{"d_mlp": 320, "lr": 0.006, "steps": 8936}
Each number is 500 + 25 x the weight over its row's rms, rounded and kept within 0 to 999. Layers, rows and columns count from 0. Numbers have three digits each. The size before them is the row's rms in percent of the matrix's.

# gate: layer 4 MLP gate, 320x256, rms 0.108, rows 194-228, columns 128-255
# up: layer 4 MLP up, 320x256, rms 0.109, rows 194-228, columns 128-255
# down: layer 4 MLP down (transposed), 320x256, rms 0.249, rows 194-228, columns 128-255
gate194 102:522530499526507507510481495487448534513502498529484558492478441527462488515503497488505509480537488506502475543486498513498491491511469524512502490524499516460509502478507504468504474500513453468490472476563490449519456533505471463467508488531528524498507517502531527504484523480532470488518488535535524511474535485473477487483493509460462487512493485550500496493448454500512478454517
up194 105:490497478508507539496508477535452492523522485509507506496541535496511534484529498496475484433478491522526498468488518500475499475504564426497509490528482498537489498475457467505540470469461483569495482482476507499462514492492549494527487479469490498525503535530504496515493543532489459509519490465540475491542495519492490545512541442559513526466557482487509501487473537481544501546507
down194 100:491520481556489533505496509452467506546493558496507546531497496533496514464420508489491495509516524483478480481525507485511510527461472491512463538532446481469514488527522527505533466502524496500519513468469486537496506536505517514524508496492487544493490453497494497501506492477512521507528530480515469438509542518481464520455516554502503536511527521484470462514471474458492479509498
gate195 103:449481539486500522477521506512504522499517511504472529481494492465517473525509468542504538550533504522478476540484531478464525507488489498441504531472499489536526454514477475517516516490524506538522543502508502489479484517526532483522506483519478503564529448543491477490511492486493521497501528532526480508518471417505553416439541509510484506471507494557525508486530510527490480508504
up195 102:484520440521500532495560526517491471504511489551489510511496455464525473505517518524461499554522500506498488513500538492509528498477508490504496497460503522486535469450498510480476558502503498540528522487502499500467502520534486519495534467495490478515534430479509452509456516503503471487511484497528442494530508464511520470458526484499501488476499486513499460482504521529547451518509
down195 101:509567492492481510535505521503552466515469489476527488515511498481523498511505504466451476524485474525493496459524488529511472497478522490570457498524533508486490481475501522457484475531481498499504465416549513489534498532482478496497493504519502491475531518497517469513424491545490495513526474473514514524497510534496509551502453489513532445495470483519505511471493504545527498468501
gate196 100:524525490519536519528526472493478488502508547522529484521494476445503489522498505525535506490549471481500507499530502478537510485520579496519517495494473529484509518513450471540508524467486499533481485534513488498542495490521497496533471518486518485486500495552504519496524482496490557519474545477502481472490519473552492501529460522483490510512481514463451547523521473525515500502526
up196 104:460479508511480499518535481511492476495544495531468514513546504494552524487501474475507525475491539503498506510546501524491500507509500541482502503501487510498533496535459507460496527500479507474485523478484540509515519541494474526478548460461492537533485468485469492503515494502551502496567505488505493465537519467471491459453480520497525534490443500483543509445488520501499452505517
down196 101:524538510567518445511462480456470519485501508453523528538482494485495471538527482515501524483518490506513521479486519523492504469497537455527521489531519496458535503505510519522509505525499498495478441506512436509532457500545498531494454478504477507476525530500488524545489497507499531506450497485532468507519471492541513554495484514469520483497544502486472494515507482524455501517493
gate197 100:486449483527524532492506545519499489490509527488481498509443483511519551498527531531474506532494473448536481492482492514498463544524520489492472438476489507520472521512478488489471527520486504507476499525509493534511487541499527525461484524455471467507493469482469531470478502496499478451461491475504479522509521515475498517529476504511503498481556543480511551512504459483472517489503
up197 093:553500493476539500475520467504501520460511468509493502493523482531536506517495484506512507459493502484495469524537538452490531485490480469517513537524522434518478490477524455538554530473436494481525512496521491542486466494492494485518514552537514503501469494518492493510512473509464477541544495508464462495500433509523499507508529470431507459500490491477516481490487529498505476513525
down197 098:462495514538504513500517490456494495526480525462496518506490522494495483485506479531528498525472485459497489440486524484488464544507497494477452462518476507507512517481509470479398501537580480495461477496515448502504533506504518537488506471495537493479497540495518492477488481501496501454476496445526507491504542536485474494521521508545506520477507531481507529508513453495470543542514
gate198 101:474509531510517488443489485483498525493503494541493537504479530493484462488502475483475495518529483474503518542539488516523511458531485507487538524509512507538532488535497522459471548538502494515492486489512502509507456462533531484518506490483498474456490523507507521496478546538520473507546504519505527506498482494480489443467499524488476484491504498518512561471518518496483514506557
up198 100:507503526529494475496507507486525451499522510504489502441545522500524475505466497550491498526514520508495462499524488518476449566481498471501504521523528501489510528528488515480469419492525506504544472496483521503520527494546513490492506472487460560498478498471510518495439497502536496504529498498522472525483511532463493473529497532501459533553532518547491529518519550486534522520491
down198 098:501509453514517508475515473495500565537473490504525518536499474477473494468498477452506495489537508509487532500488473463554522480537499542519512483536486492493500473493505496503513549464493498482489481486502499470528480522487480483532447484497502477548512513478474492503550526493478509502522511537491522509546515442527485515538502489497497502475492497533527503512500478519470474461504
gate199 099:500516553498472493511476476466521487469520511532486559479531538482481522494488496528515564526493512478534498506500484499539469511508522510470549528512512506489497522497471457525533499518522500526470476471491475494518458491494485483528497520464537504520490488510535479471523543511489502516466448523476515532505518530487519513477467501566494429521484466497482499478472500452491481531457
up199 101:519517518524523499553482523491501497534520514505513522510515474508484504517491501480550513548495489482475496541505512466501455538463466510493559515508508493512524492474487501539454477483498482465479522486508520503514473479510525482521494521497500528523525484513504494497525492525468464519506477507516458490518518586494504468509471439518488513455487457552461519529479524460511479488478
down199 104:479494484462476515515496475524499463498500516471506484537513468531470487447451491519493510473495499502531524501549496522512496512529499540522498512482511479538522524558461555501500512481489496535493498514529489520472489512502471512492500466467506477467485524491477474508519529497508534481514491492498531570470477465513564548500513460536497462489489559480499488494512493532499487460522
gate200 103:485451519495467529536504483521519543479499464472472531513479480485502462544487437462532510516499529546514510529540493514487472509509475520500513505479480452519515562496500526480464493500486478495504553547483539509498494484552458458551446528479499520520471523463507478526510543496503474487472516487455521486463487515538506524500517495468507487505469526479513508528508562478447488505493
up200 100:508453535515503484537501511500473530479501479496472468505465476489480502563518452444518478509528502508475516544571522500449496566484425510498474509492508521538496513478495543491481534500448495501487501483458543513475499521479465473518505533515532517512497517482478461511542494518495482513507508497507475497490517523474515528520513494509497511505461539498511456481472508507467501473469
down200 103:496495492489507492534507512490489469507500497481525536564523498538473548503479525556520486478491527466491468491499508480531529511491459455537477504507498496521476512492571476552560529531518542523498505441462481508462463537502475535487489466520502487494548478495489491493516482498499506491497493510502495484544489526482538542514530496523471533491497482498513471504455477550502479506545
gate201 104:483499492502492509518491540484471498509502506471508507497506460516502491499528497450471452482465475499444515544500503475530483515526502528514526499511524538511479530494458508508512530494469447508504537526469470535508513523525480508512508495469520504511526496502507510491522484525509527490550469501497495505541540471539517506479455509524480478471501500541436508527532533507504538536530
up201 105:463494471509484481489501532498520472557476453468493483481484484466516529510490485473471513467516563511507511497514543520516473476502514495527501502458496502489478475516499494465515490495520470548469507500535461492470487473530527500518487519547497521467494492549427498513554490513544469485542498438478499500466540506490455512498478516491519502440475520509451450469514493489505519510489
down201 105:516463474470491475485481493479488520483456487517494496523500477519480463490475511493499487527523500512493498522496509477506495506485542485497479516491481504471496468460453490535480483500495529492464457516510524503473494480511462513502545473464525485491494475452499488489494485451465499496474454532547507452511480467527511513532511462458480481557514525475526536520467543468495467451492
gate202 105:541497516485509484511516537527516486482482517502487504505518486527500515477513514507481469473518505440510495512490521458507538499498545480492469475512503445549479485479480509469507506542442450523470490476502501503496512469524540494485493521521508537544512503505449496525510517466500500474512482471515483474514472527465480474527533527498514504525469474469578478494485537476470447527521
up202 103:472461495516564496506469451507510505503489497491463457498483522482530518504491480502478468488491495491504490503516485497470481570482471539536502510519481504488440515516505481456522497571538528506506540526527491539506503527527511501516501493512477432525515514508526492503450481543520501508480536493457492496505483507472483501516476516519538533472498509507492507499470518480490521470522
down202 100:560529524493431499468499539487506490466546487514500511485522486521507500509499511490491527441522503521463517504520488527487484487538507521531535491540525507487558534494480518499493502445488511471519497463513485456505510476465506478529497519517528488514539462484501534530560544478485490511506468515490481501451497508522524513530527501488468533511475511508462489518513528523497457502487
gate203 094:487535460571473476537539534529490546545535496509541496512528510504469488528488503491443524507530503488556523511505499491509480464445495510545485515483515493511512517486516504448510474500513525432492539509518475531475479437524504540494538474503459520516495491485493505500509456514539489499515462534512498474521474542516531497508506429562525515477518507511479467540501507465503477522524
up203 094:495523474523472471489542520528507476537520459534496526465530511508490474504493536489446503511508492513500536481469497488540465434478506468515460479512499478542517509522525480487510473518532477470512494476512510517493477475507495515469505490498470482464484517550495513473503513472501452493524534524518504541522421493491541514494485461558516491538469541513487509507552503532489507504473
down203 098:478462526468472542486466518436472496465492543498509506497457476515544506517526507491565497528486501477439466471524506511482505536519483497446489484540497491474523493447503503521453546466515494539466480526467487486480503545472507485552490519487501498499497493494509494480511501481473507502474527452483510482493526533493498490503503553430493513478467536513516511502483488487531536507495
gate204 098:505489516542528508529481482508504468451474499490489509458481471503502483536461535443464503499464471453485480519491532441483518492518507478454526467487518535530474480504527508485544523536541457512538507516525479487517474500490509524510502518504464498498465488475504535517490498482485546454528488492499527505508507533464476485498490530536495479499465513549529488514514444516461499474522
up204 091:525482530515520486537513477503488484436450515493509492464504493480498479522476577501481486464479474489502481463492490475522518450470521508505559476501533500514518483454529511516536505541561465548535494502488439489498499530520505511548509487499474513507459501488541545465498494517482508459511519503526525524525492516497485493556472506510489476507497527540481480491502517526487492466517
down204 098:509521491485509505492476527500487533497537482541494506503472565519504504477511463525528474530476511520503485485503478515498481523501487529520461502498496459444505510531489508480460501519491513473485460493523539509513522482532505492460487499496528441501530535522464464469484501526538469516501499489462471463467517508500500505499500498460534514520491476498452483542499554495527550526509
gate205 102:483502536547502489510510519511465524500527500487527509520497514456487444540455478435514497453450505528487539503513529530502523490494459481514495484508555495495530540496500542473496472488511517480465469497468533531531511513505490510531474490537494471517474439496482501511538535522539512509513474464496511431488490491509498502519500492486485520475478473528501446476487528481510520510508
up205 103:497498483499487532489497473485490545495505525533479495482494495517557542470488507553490538526561524530476499519459474491464522512522534487521467516499534513493496493510470538498511487467471490501514482544499474546498491505518512517492491532484511497471521553477508520530529487512467484517511503512477477506478437509481515505502482494491531493512463462540526495527473480503492459509472
down205 101:473462496492535507524501527548511485496508536441532488523490515495494483531496507477473485463477507475518505496535507509539515478504459519493475511508495511485505505501480492495499487508544510499480501445487498521492529503494526490508487474499516486526465479493480510500497524489521536480498452470486495458535573487525462519491544536520492499464512528486485493474533568510513475495516
gate206 105:541506560500509474454488487464504477483489464498527507515525435572511542478487490479501489495550507497484471510489488505459495523515522536426537465439511534467510500471536551493508498464513470509460457456528535511517483504506497442515529504487467516514526490490465492477518494487498480493537515470535576536530485498536523506490496531524516501529496452478479496550506471473473458507509
up206 101:510511516496493460499501517466483523495527510499501535480502521533500505478460501512435466473514511475481468513480510477464531488473547529526494482489513496502500486485512494466488494441515477480518486441508493523483524489492534503516503471498482514522498523504503468503460509474520490467472510512521505506476510481508551484505503557503514473528455460504508453505511547550480484503480
down206 103:485530496514512512510508515526501480543484533522514497526484517492510493505506503484536479486510479515547466526527528490510540452500500476473473498516495456485467473512475468516507541515487477489497447529477508473467476481510494516493507538553487487468516496503521522480488523494458468475509539508406476513496515550498498500504515503524458508515524500503492485474466512481541510504457
gate207 106:484515527491525530497460503502518510525499452496498527544511479505501527564541498488478515521499490510491508519528528490532511464514517527482497508477535536463451508504502487481489499492523481550504467506496489521489466514523467546487505522493499507505533439515474489472566478515509470538491486504497471508535490479491553513458481470510479505484448457521526504512471504509497509522477
up207 102:499482479452510463509554529512517459487500526499523476485476500472511475498542502532491491453508494524502451522488514494513505496494497533503503498502474470486502498513516457531555534502518517446511529476548467534510527471476504480505529506495476531474491489540480484494534503480518534481460500516529502525483512475537543519470541550450481514488502527519481482522525477519481521506504
down207 099:485457488464517506490484485487478543504461510473488555513543466480546533500493508495469507501482478497505529522583471506475471491507497511480529489465563458487475506529509507519478471505525507515499473517541507505491515514513445539520493498493504487531529454441500475476541508501511473528462478533462493515501524462519503532452498466484484478508511463497486490509483510482549516494499
gate208 102:510515481513459482489486522518455497470532536492509511485466540479508476470509529476499508454516478510483429498504469434484534483539460489525468500537514521486507515513473544504531509481513461491520496502502522505549455475501501464464493502489485503513491509489529504484489554494498483459529466486504537502498497479473536463490483529519485545512515525498536501505523476542519511464445
up208 104:543511511543510492529529497517527485506514475447476517503513486486514477500492518533493477453464477472521532524540531507453481490523507481474501471453470525481486515492483527469548476501493477542436509505515537514453530521514533512526510494491499507523521476533514519526460503513518513453550495484502470510522486468504526454462488474485487484516473463500479478521484509529513524504489
down208 097:449513511447459510494523492500482535501488519494511480449535465518462559507516509471512494506520551532473455485482448511532511527489515507520498513516531433508472501507520447512469516501486519472508524509499489487478475486475514526495490485518508504467463503486468509455513489526486483526477519538523504473488500524477482555534522523535508517520547512511495481454508531483479501509556
gate209 099:475523473509496491494475523517554531506526499471512478483511494497497491492502527478486494479513532473519529511507478526510515474485512490486501464499465521502518522536525437519487485523499488504517499513555519494513504508465498531513525498503467511497491455502512524488488496490496486497498424510482517469496497508485478539479485497534503521499487520478500474464498552503493535502495
up209 101:504513548502483509457487516500528465464471500468503521484476488505449496520523500475493518484502456492491524509500492486556483505466525523555480489519512517493490514508506522503504547470500511518504532499501498501531503501549514446449563552459528475503451510527497472516510482500487477533481485499510486494514492501476513527512468493497475503508472460506432556493505519503513501519514
down209 100:475481475467476519515518502503530560490518533469483477509523503482523524493526498518495486507513525497501495492452448503517462516521487476473519530441503513493477526479501459493501518542520492490485492457501520483516530511523426554516488486489466547492529505477480478521496507515496531473508492522443498549469462501514511496464533502496519479486544457500522506486464518491492518503469
gate210 098:474516526491488457482501502521495499462506497496453521515505505537508465516504512472520470501502492511512529517488510477514451485512516473526506488490551516465477473459524474458480517531527518496509497453485489480523462483512541458522493502527543472518525492452461541519484464498518482490524506516475517447524513522474500493533450478481465487480508526483471493503521505533513473477504
up210 094:462484493464489454501559524530517484482477454532472527532498518516507450495459524488523470548480527478495511538498569460482472538496458476504501491545511524502490477530516476477523467508536534547493532462523510492505494472536518505526525507519481474502510540524503499486504510499515496503498535507506459487501468506443529527493487489507478491524540510531480535510544478492490475498520
down210 099:529461472517524541484506503494537502491469519522507492476484511446466563479500480501493538468511505479471544430496449485546502504451442503478518512485489523476526493512482489487518498495511508461537460495451524530502486508483494518521452491518488546455468494521514510459424486473521519501498506448491520525453509480500448509488511505549512494457496489502532473488448486463512533524500
gate211 099:523520500485510498485491452515516508479512485494443480484504523546557476499482498534476503518493495526510484476492466565520475566510449559508510492521494572544483509530481502552523513488500505478496485538504503524505537511471499500510478522473443470523503462485463492495505516473499531491495517489481516532481495487508536463509482489467483488517476483529486516531535486524510496513511
up211 101:469532505487538519515479523509560511459472496529499471466507549538493488506463495500451497564495501487554481469468491468503501496511524484483480501515524524509549488526499529533519461553500469500507492486492462493470513516522489522517477498480488506520490502513512532487444501483497507455492498498498561503472517518506519446490486464504489503527506501481495471508585520452516501523499
down211 104:486539495474503469494517522527404473474525524463508472493537493486541523509505551457462475486496536517548461508542503503509539453474520496493506490443546483441492498481499531483501476500502511535468484510500465500439519511470500487445533470514510463464499537487482506501464455498539488526505499526520508472488495539492512508450542499508481521499535520497504524496499509505485503483550
gate212 100:528516499525494511486456514509521516507520497515503523524477487523500550523470504481529520452512526476528544496504536493498537535465482434505484525486460463535491522492461503526450536499450517468498528476497465504507539518531526546533488504491497493449504527504523524516514489480508445453492522503516487526503512502523507513475487490512509453496530496454555513452467512543519482464464
up212 097:482522513495501491488520517500499500468541506525523536507547517482490466479496518476465492518501482468459520529512518435507502525471477490512486484512509456541460491509528534501467499511486468506513501493445465462468557500542492503466471515486468482490526513473463481501524523521491480439527471483511485516491474463502523506495499472521538524520449482513578484479475533487466486529482
down212 098:475485494488501486495514480490483523497527474469470498492501520506514454463544485522510521532465504505490451494453456528471518487514494535507505487480500543501543493477532500515521460517517517516515491488505511484450492504472494503483473494510549506499488514532501489490519472503477515540538487485492517506481482509462536434519508528516454483495484490532430519482443503504524503493501
gate213 092:483449487532519467526549515457472520470472514531487476505531511490520481513488499463477501503484514486459472524528520523512519468534486519487552517500502527503481506521491511523493528480540480521502511462519505490525538490510504491545514478477485539504522480533501524519464533476536514513514435503507506476487520497497508511458531487489491499483440528518478515506535491499491502422443
up213 094:484465507479558507500506515494524473512509486490504501532538465519489505505480503527494520475461466565509489492534489509513447495474473495478525529505519511501529503492523487549543497464545484504481500527557517489524498469466476521534523512454517508501497521494472538477497459476503506505488531500522499490516486511567519512469454472498499515475399508515485525501528463453508482464517
down213 093:525526494522483523495498445517509508476525507490540495499489516473537512477517530489506510503531494473523502461444464500480522480518544500486482487489450452477519475478483546534516515472448507495519473469481482498480483503484480514482515490566481475465514505518526492511507497503506479498530508457494523455514503490496506473559488556509511519533535524521508458480491539509509469528473
gate214 102:509522505503470500488529565511460549502491485491524516517479464490510497502452515546553500556512506507518517487487502469502501510498524487531560513534503475509481475507519469486500516472536530480498552498478529495488485478474494509496505510520508479509524504521500518508487502461477510491500520525474498545525490546495523505463487440503498476503509488490464485479503534473514546485554
up214 095:490457494525506542503529508501479490480479480452532464569537485521450527471487493513535478469502506524494542471509453488490488507519522510488539523483494530521499507453452503513544460513459492457482486482478495480495479501472444534490521483496463519516470511523487494482484462523534530528542474493489507513525545515517461541525510481493509514495524508495479459556487523492531542530537
down214 098:511498501476534455548505481464514489476481496545489494478490497520484512533517463429469511529491495463490507509494526492471543502493484465488497503486486500487543504487508506508506560516521480487534512503485507520503514483504514463476490522517527507512488515504521484528502481553532484502499499497540509481503505486499510460453505577516494508505500514498480515482497494485492473445469
gate215 103:527573482502521509491507511494501501488508505501500498501517468474521550523482524454538487523472518494485460523465506528500474483475498468474545491504495511448535538488474477518552440553479524499467427537487479515537497509504481492455544513532515475510529465543488460541484487529527477521519493493477516490490471525551496531508487483471498503479459492502520505479494489459499509484451
up215 102:495507515476511548505480531477476477498486553509499505465544501453525516518541531499508511486445511450474494517471525550500487494477468481529523503502477488488512491496488502491523460503539516499484478518466480507476495495442505540533511488538538446542467505512519462494468482528493578462474529514536493481471486506504523519503524529521512493507487493446491501478476494478466453503493
down215 102:531464462485468498536512499559481507500540505507533510514518505536498492472484502524502497479479547479537482476517489476499529489506494549486494540504574556529471502493482484481496517510482472519526524507533501506469496449524501503543517496481481538452487519465486515500532498513515475532476518497498482490525513501448487531445546523492505490497529506481449493561524503503539532457556
gate216 089:510479507508473464502479453469499468531470545539486469494459503487520523485466482523411511490527482511508470514502517473518493492437509536523464473477480507513509472436509467487540535487505482478461469498498500494549503489452511497483543481508531522502525480476473488523473475515484509547466520499499470531480478492472500504552516516465505528474516525500485508492519489561470502530528
up216 097:477485483472452505498461497530462522487469518485496452503505519533522468527488488537461518480529498578481500491513480508487495504532485519466518518463487479527503511484516526499511491490520482493511477523500490529543513449519491510476526495527494477582535495469511487510501518477553497514544524514508501565551464530496464473510482494512498541493516516548501466533505503540483524529492
down216 093:494513493527516468512529507462557493507490494529528507504507508494494543491505534475482493506487482440493529522482500465470461497445514466518482489476479531481489467484489476486499518505467482516471501492465504484467500501471464509531515488467522521479461482470493517497463489504474488542462506513488468446454486458505510515520527475453489490484514472445504491502484473475471518483508
gate217 097:521420538529502497500473484499514557500514516478484511465536509525474484537495503537521452507513494512479515486527507488472515526475509528463484499491504483510539499524448504500575518498487481510482480478480525480505523519470458496453513487482493480534515454499483485470490490496523491488511500517512557470537531515513542458489516472485500500492525490477495488481486507499441574543496
up217 095:517538487536530526463523491540493471497501497486506520492474469466470487466541483478525472486483509510517506527464506522480514531545510493489523525502508522533434523443519501534508528461473513491548505457478494525439509488499489467501496473521537501494530511478488518503492516499522509548505528527490453451479466499465498540524427578513565509491469494499511504521518497515495494517501
down217 091:452488530494490511539506481490494512510555534523511510495523533549535474562479511517511520521531485471473502455520514512525508503463501522508480499528499473483541471536465495458534488523510517546424494505500484471521496534483471512519474510504492494498490470486492517511458457494490467481490498486491549510579517519520514498475537441458461486477483495498477461491517498489481502483467
gate218 107:532453499506464506448495461477518505512555470529473507496487557520517495525527489496485542521504480500500502502562474455509531476481519539507528472500504496543498453511511512475493529489486514481503530498553521450480492524507460514507488523527474501497441534529539507508531497507481482487508471451479555539511505491513509530484508475479462467529515508513455551479526486484519482482529
up218 103:547470500469530535512484485473495470533520504537495516515500544502476504477472462526515502484481517502492576500511506498511467505480525534514516475514512484507503513489493544439494541490519536534538519488513513452507512480544481468559485510567462546492527512517493474483491501512513525450506500494477503527529486454481529518484498505469483492529501532478478511489542480524489529483521
down218 103:450509464485494485503507517543508533498485520483469503505484508494503493517535496503527513468512482459474499482492498476534487494545505468497500534491541480536494519506516577552510468549511504491476501484457481497519475513452509515455510483502534488472451463492517557532455531485502512461495549520521508472496542508524451467489491494502536529527534507515496541518507503505497458528495
gate219 100:506495529534486503532537494500467514487533486481493519546469505532469538527494480493473490493513518451486518494465523472512465511516553541472502480481506523474487503491506471500496511487559495520491516481461525511550525485519451502538467510492521460532519507490523492516499436519540514518515525541487535525472479497498505501453517480475533473500509465510508505533451496488495522517539
up219 098:462511490523515514497529501526524501506511484510472496490458514467472528501497474443477512492481514438471513490480493486545485491522466506516493485484480544445500464522496509556517522497459485479483537481517507481468535504535499553533470566515485546492501513494494495478510460502483520480451489540503509524487475517532486530512496489498545488549487477553488499485502511499489533496497
down219 099:514482545489491537511505510488524485508529499511473484541481502486489473505506494518499507524521506503494500543516487493502466505503522466514494506459519490550505489543491525517481490510514513519448497500515467501500465468493477515449519457531509489514460530531500522494455527489519495481520515512472463495529512469473521480506526514523504507527543505474522497481530503499521488541504
gate220 088:507503495541523511500517492513512526478509485488502491503513474494521501470506490476496468509514456476534520477490481530516469517508493469549498531501530527535504504496468516495465513512491443493510492457492533463550508506545488487447530547488508493468502455528471519499511475538535494541501467453528539500496527456542508444486497454503526495488447518516493474449492522502524492502470
up220 086:518485519537521494475505504508489490447501539485492486464491439528465489468448537474459503505470513468519570484475509487472479461491526471512482518482521506462520513508489516479482468503511496556476515448460469459495482474527483481499520501527496526502536526478488474478500488525512511510504460466527496510455514483477511462477482511483457472544474498531493506473520494511479475515487
down220 094:494486513454478496512485501494486501543511464521496527497503549510485503515507493516509512494528528521478427538558529512504507517537503527459523460482451489473519519516528506509539483479492502504484484529515499559463466495487484501499453501499479515548512487518516525537455511446466532483501523571467472479523488535503477516485508527519482495483547503473512521500499499512525482522523
gate221 096:562498494502508521519517508513489523546552485498518454513500506504511508514498490474500501505536496492504527480513519544505507514505528515495500495540493508513549500562565518491509492461501500449481491500471515502514443489500465470537520532489513504418498528497446550519469459489528506488516494504529473495490490474482506543521496463497529484517486509495490477477515457473476473469482
up221 096:480493512479517490514527471469472476496527509543516529550506514501502548478519487526487515451495494515474479492511460475499487497497511487500499495475496553472475501476485458524529523503481491540478517523466525506495494542482482507521469480480477485536513482538552462499509526490517494506478511482518548482538524474520487489572491525478479480458472517500463534503462534541499498449517
down221 094:495505554514480480466521550534458482479512466521508512512520464565525463495512516520506505492482517516482508509489481515467478495488513533507533496462518522527510457497462526457516485536516481428533500538520482497465510479496478472500491489506470455485514487508526484554530454486503484521472489541489503514490499530504551522492510500484504481522499469485527551472477494530535495500525
gate222 106:505496496516500505455520493527519514528479449514543482490487435524519510533519468526490514478481498527500524467521511479494523500498527503502512543523498514507492462517492519470497543473496510499526496520473479499445460486534494467522460503508458471479511529521488492504502493522536515490484533509516464526475502516510478476534531524539468516463522513454492475497501492512562464506592
up222 103:488500481487508522510478501479497487485488476514493521548521556482521487479515508445515495494500468473555499533463471506523536483439539458524474488498493502529481530505464503528548522493455469516528473478496498497481508484512459452499464450519554480525451482484433463501527548453444461478490511513524483498483506474489466489482519479484512501515497522497483501480536508529519525483486
down222 103:479504473482502515465507505448490468530526435479486506449503507497490495493467571513492468478483505479489535467518510480470444493510492521469555466526512495520528507458529490523511508498491505524522514536512502469491535510547508521474521482469476530519518449550450503507601491508513484524509530490536456486508480494529479478515512493488471503469494525479500530496507472486531535494503
gate223 097:534543534521543563524528499526501499513506521484486504536520530489515516478522488517501500492532448490485474509499510498549457453512503507515498472482500475498502499520474528498507485529487536526542468497502487476492498524539524543500506547499474519510470497517495499422513489477511457518520489517464542499477531467486509477515512522484503503488492551514539467479503461477509478520492
up223 097:479530504483514491479479496513466484511490538473516511510503485504521527514461542471486456457472472472456471504519524456490510485548534512530526509539496477485532522486501504524551486521492486466523476465497474474485508517523555543508510516458501502470505539495479525428485490479536486507501500466486521555496504496511517497494464521503490494494510516496470486453487432478478461476462
down223 103:461453485531462485491484460510500467473566459525512494476525510486520530532490520506468490486491562532550522508498490469521502516483492491473511501485521520486513519486514483474517494474517514444439544507481495510517487470463492469493514492518489506462475538501500494559473508531485496546520499510494511509467482504510493499488497468511476486527508480536521470500502531534514544464524
gate224 097:490518494518460506483519505497506450510496543484494548464524513488471520475462555474539484496480495503525480478487501463500521480486570509489470511496516518527504551495489470514522507481485459523537521484516506493480500497506521510551487462490514498526535496507488562463482468473448503470474512489488517489488575482471474484531496471483490517505533513484492478490462442531501538547535
up224 088:492470554495538476502489505458489521501518490461506471488500454499465494523533465511486527489481511514436524508509469518538464471510493467513532499520473498490528469523540498494505489478474546502515528562497508467529514528486494497476509546499510523480490488434537461515494497486506527497522506496526469530491464469508511518494478490522516521519501458515496492519481531467494451464477
down224 098:511487429472497545482513519489514459503508491538528527464520475494507508490492520497539469500487512489479494494468524495490562484503514478476482499513519540522461501452471489466532536484521471503487509498506492496488497508505528529543516501484492497524501494531480534503454438469497507498515511490479544435527534518511472502503529498529500483549523562514543496478516470523517508511555
gate225 097:520504561506478511463453523562487436478482469455471497508487480477451449495515518470475484540490516499494481515508526463522520504521496495480452502497517511486494491497510539431505541499512494541514526547523481499464514481497520491515519511495515527482525526461546512521507546467510484474515475482532476499479544489486513508464508485513508516517491481493468509529513519515529535517480
up225 106:514502508487528460531465506511530521500476457508467522544500518487477484489533475503462515525540508462599500478510510491513490503560511534504417500482494487556521483487517512474508522514503530516488488497498497456466473509511501464511484521489485512499477496471512486484485489473539470473482521483543517511487454514463522529516517516533495482512481474498452509490507489451486526493489
down225 099:514514551471492531496523477493496490539585498486515497475515462509516503495470506513525540455509493555479514512464459525482477505462478521504536475500528480491510524513492551501494518462493502545481495468508511520511502474499500515511536467506479502513490484494472542520513482515496559487521488526464509455524565486518500486496461495484475496517572495496501482492489474481475509475515
gate226 094:487491492476447499520522485516491509458502492510507503515498525526492461543493483545496486517508492512484483509526470461479482504440475481495491523473523525496506550455501506516480520518483535505495504510485494532496545513486497523510471503483492513486550503490558494482476455530511454523499502500525507485470552541478481515462530480498458524457554507481455510491546484482542557452473
up226 099:487490469512533498484463506504498506450457540508525496454482500509535501488530521482514518496505521499480511515482489475518552455556475502485486500533485482511497496539499489512517465498507510520504467534516488498454534494482529507496476478500481479507509539506496504546473517493562567506511490517504478479502513485483484474574453507459493511518531477499480487492460459517520478483505
down226 096:513456504472490528486530473508486494501488487491500502544536476490508485514481532561493466513497489559532474515537528464509460500474533492496509480482512529525507470448477504514493531525503494505483536505492445497474540490496465496505491535481508474491474457495496538466495500543486428490505504508525514497485520535493491514459562512535478489479495501452485495542557548480492511509505
gate227 099:521455505498481497512539495529496496542495515509546454496476492501490487503493475509499551484554533475516544526506493491491488510476515476521508472509398497512514513515524507470476554476509542483541491506512530497503489489435531514544492466482492512467488508508462477478498481505497491506503528496494516478509545523502506531492483509474492499480444492472519475494513492509494527504488
up227 103:492516486524560488479486476484546460498501521474483456507508484496510514488474485522497515507491478503500435468445474502511457495540541524527478531511471480526511463488496501519498468484503483520515570514503515477454511517482472453505462521516500503510523515472505487492519499494525478514502488486513477505494497500511498509552517506513489505509525518513485488483495504481511481483531
down227 102:501519518492518462483486508529485486454514487560509491524487512560521491490464491502466489413513490514554473471534485497504527488509508485486480499496478522483494500520496498455475495489504503525494502524498447522492501485512511521476557476476493531530486528532523481503444536499507483492475508498512512520492497461504516500427476512483503514499491526520492526471497510536479516480460
gate228 098:507543490482478472432526473473516468472510494482479486449489519464527509504512501513478455519507537459475471491492505540514509502486484518468491514513486544495538483518452499522514472456485466472535482498517513524527503501501466471464465517510515464488463506510476502547483502510526463539493491526473493486472494498523489519545504507535502432522498501503483457501557484484476493489510
up228 100:491511454498473470499502494495500524512487508511509505527494481496487513485492528469486485484483474496502511488459489534480521482539500511533500498471499487498450545471530486476502527510492523448548504496484467508508497529531547501505506500528493505515487462526513512498463522516504547470507507515486497498520531481484513494482500465497464524468502482507480449523542505517531457460474
down228 098:487524482479493484461481493564492460473473515471465454475515493477478531510476479452520484488495524498487513515565516492518466483490476481463476519547488508499494494504515517515486481456479499520526470512443528526519519501486468443518478534483504502495512505526469455510493458505513505505461515506468490508495502523518524503531497517512520482534507488493508527485560486490522524480559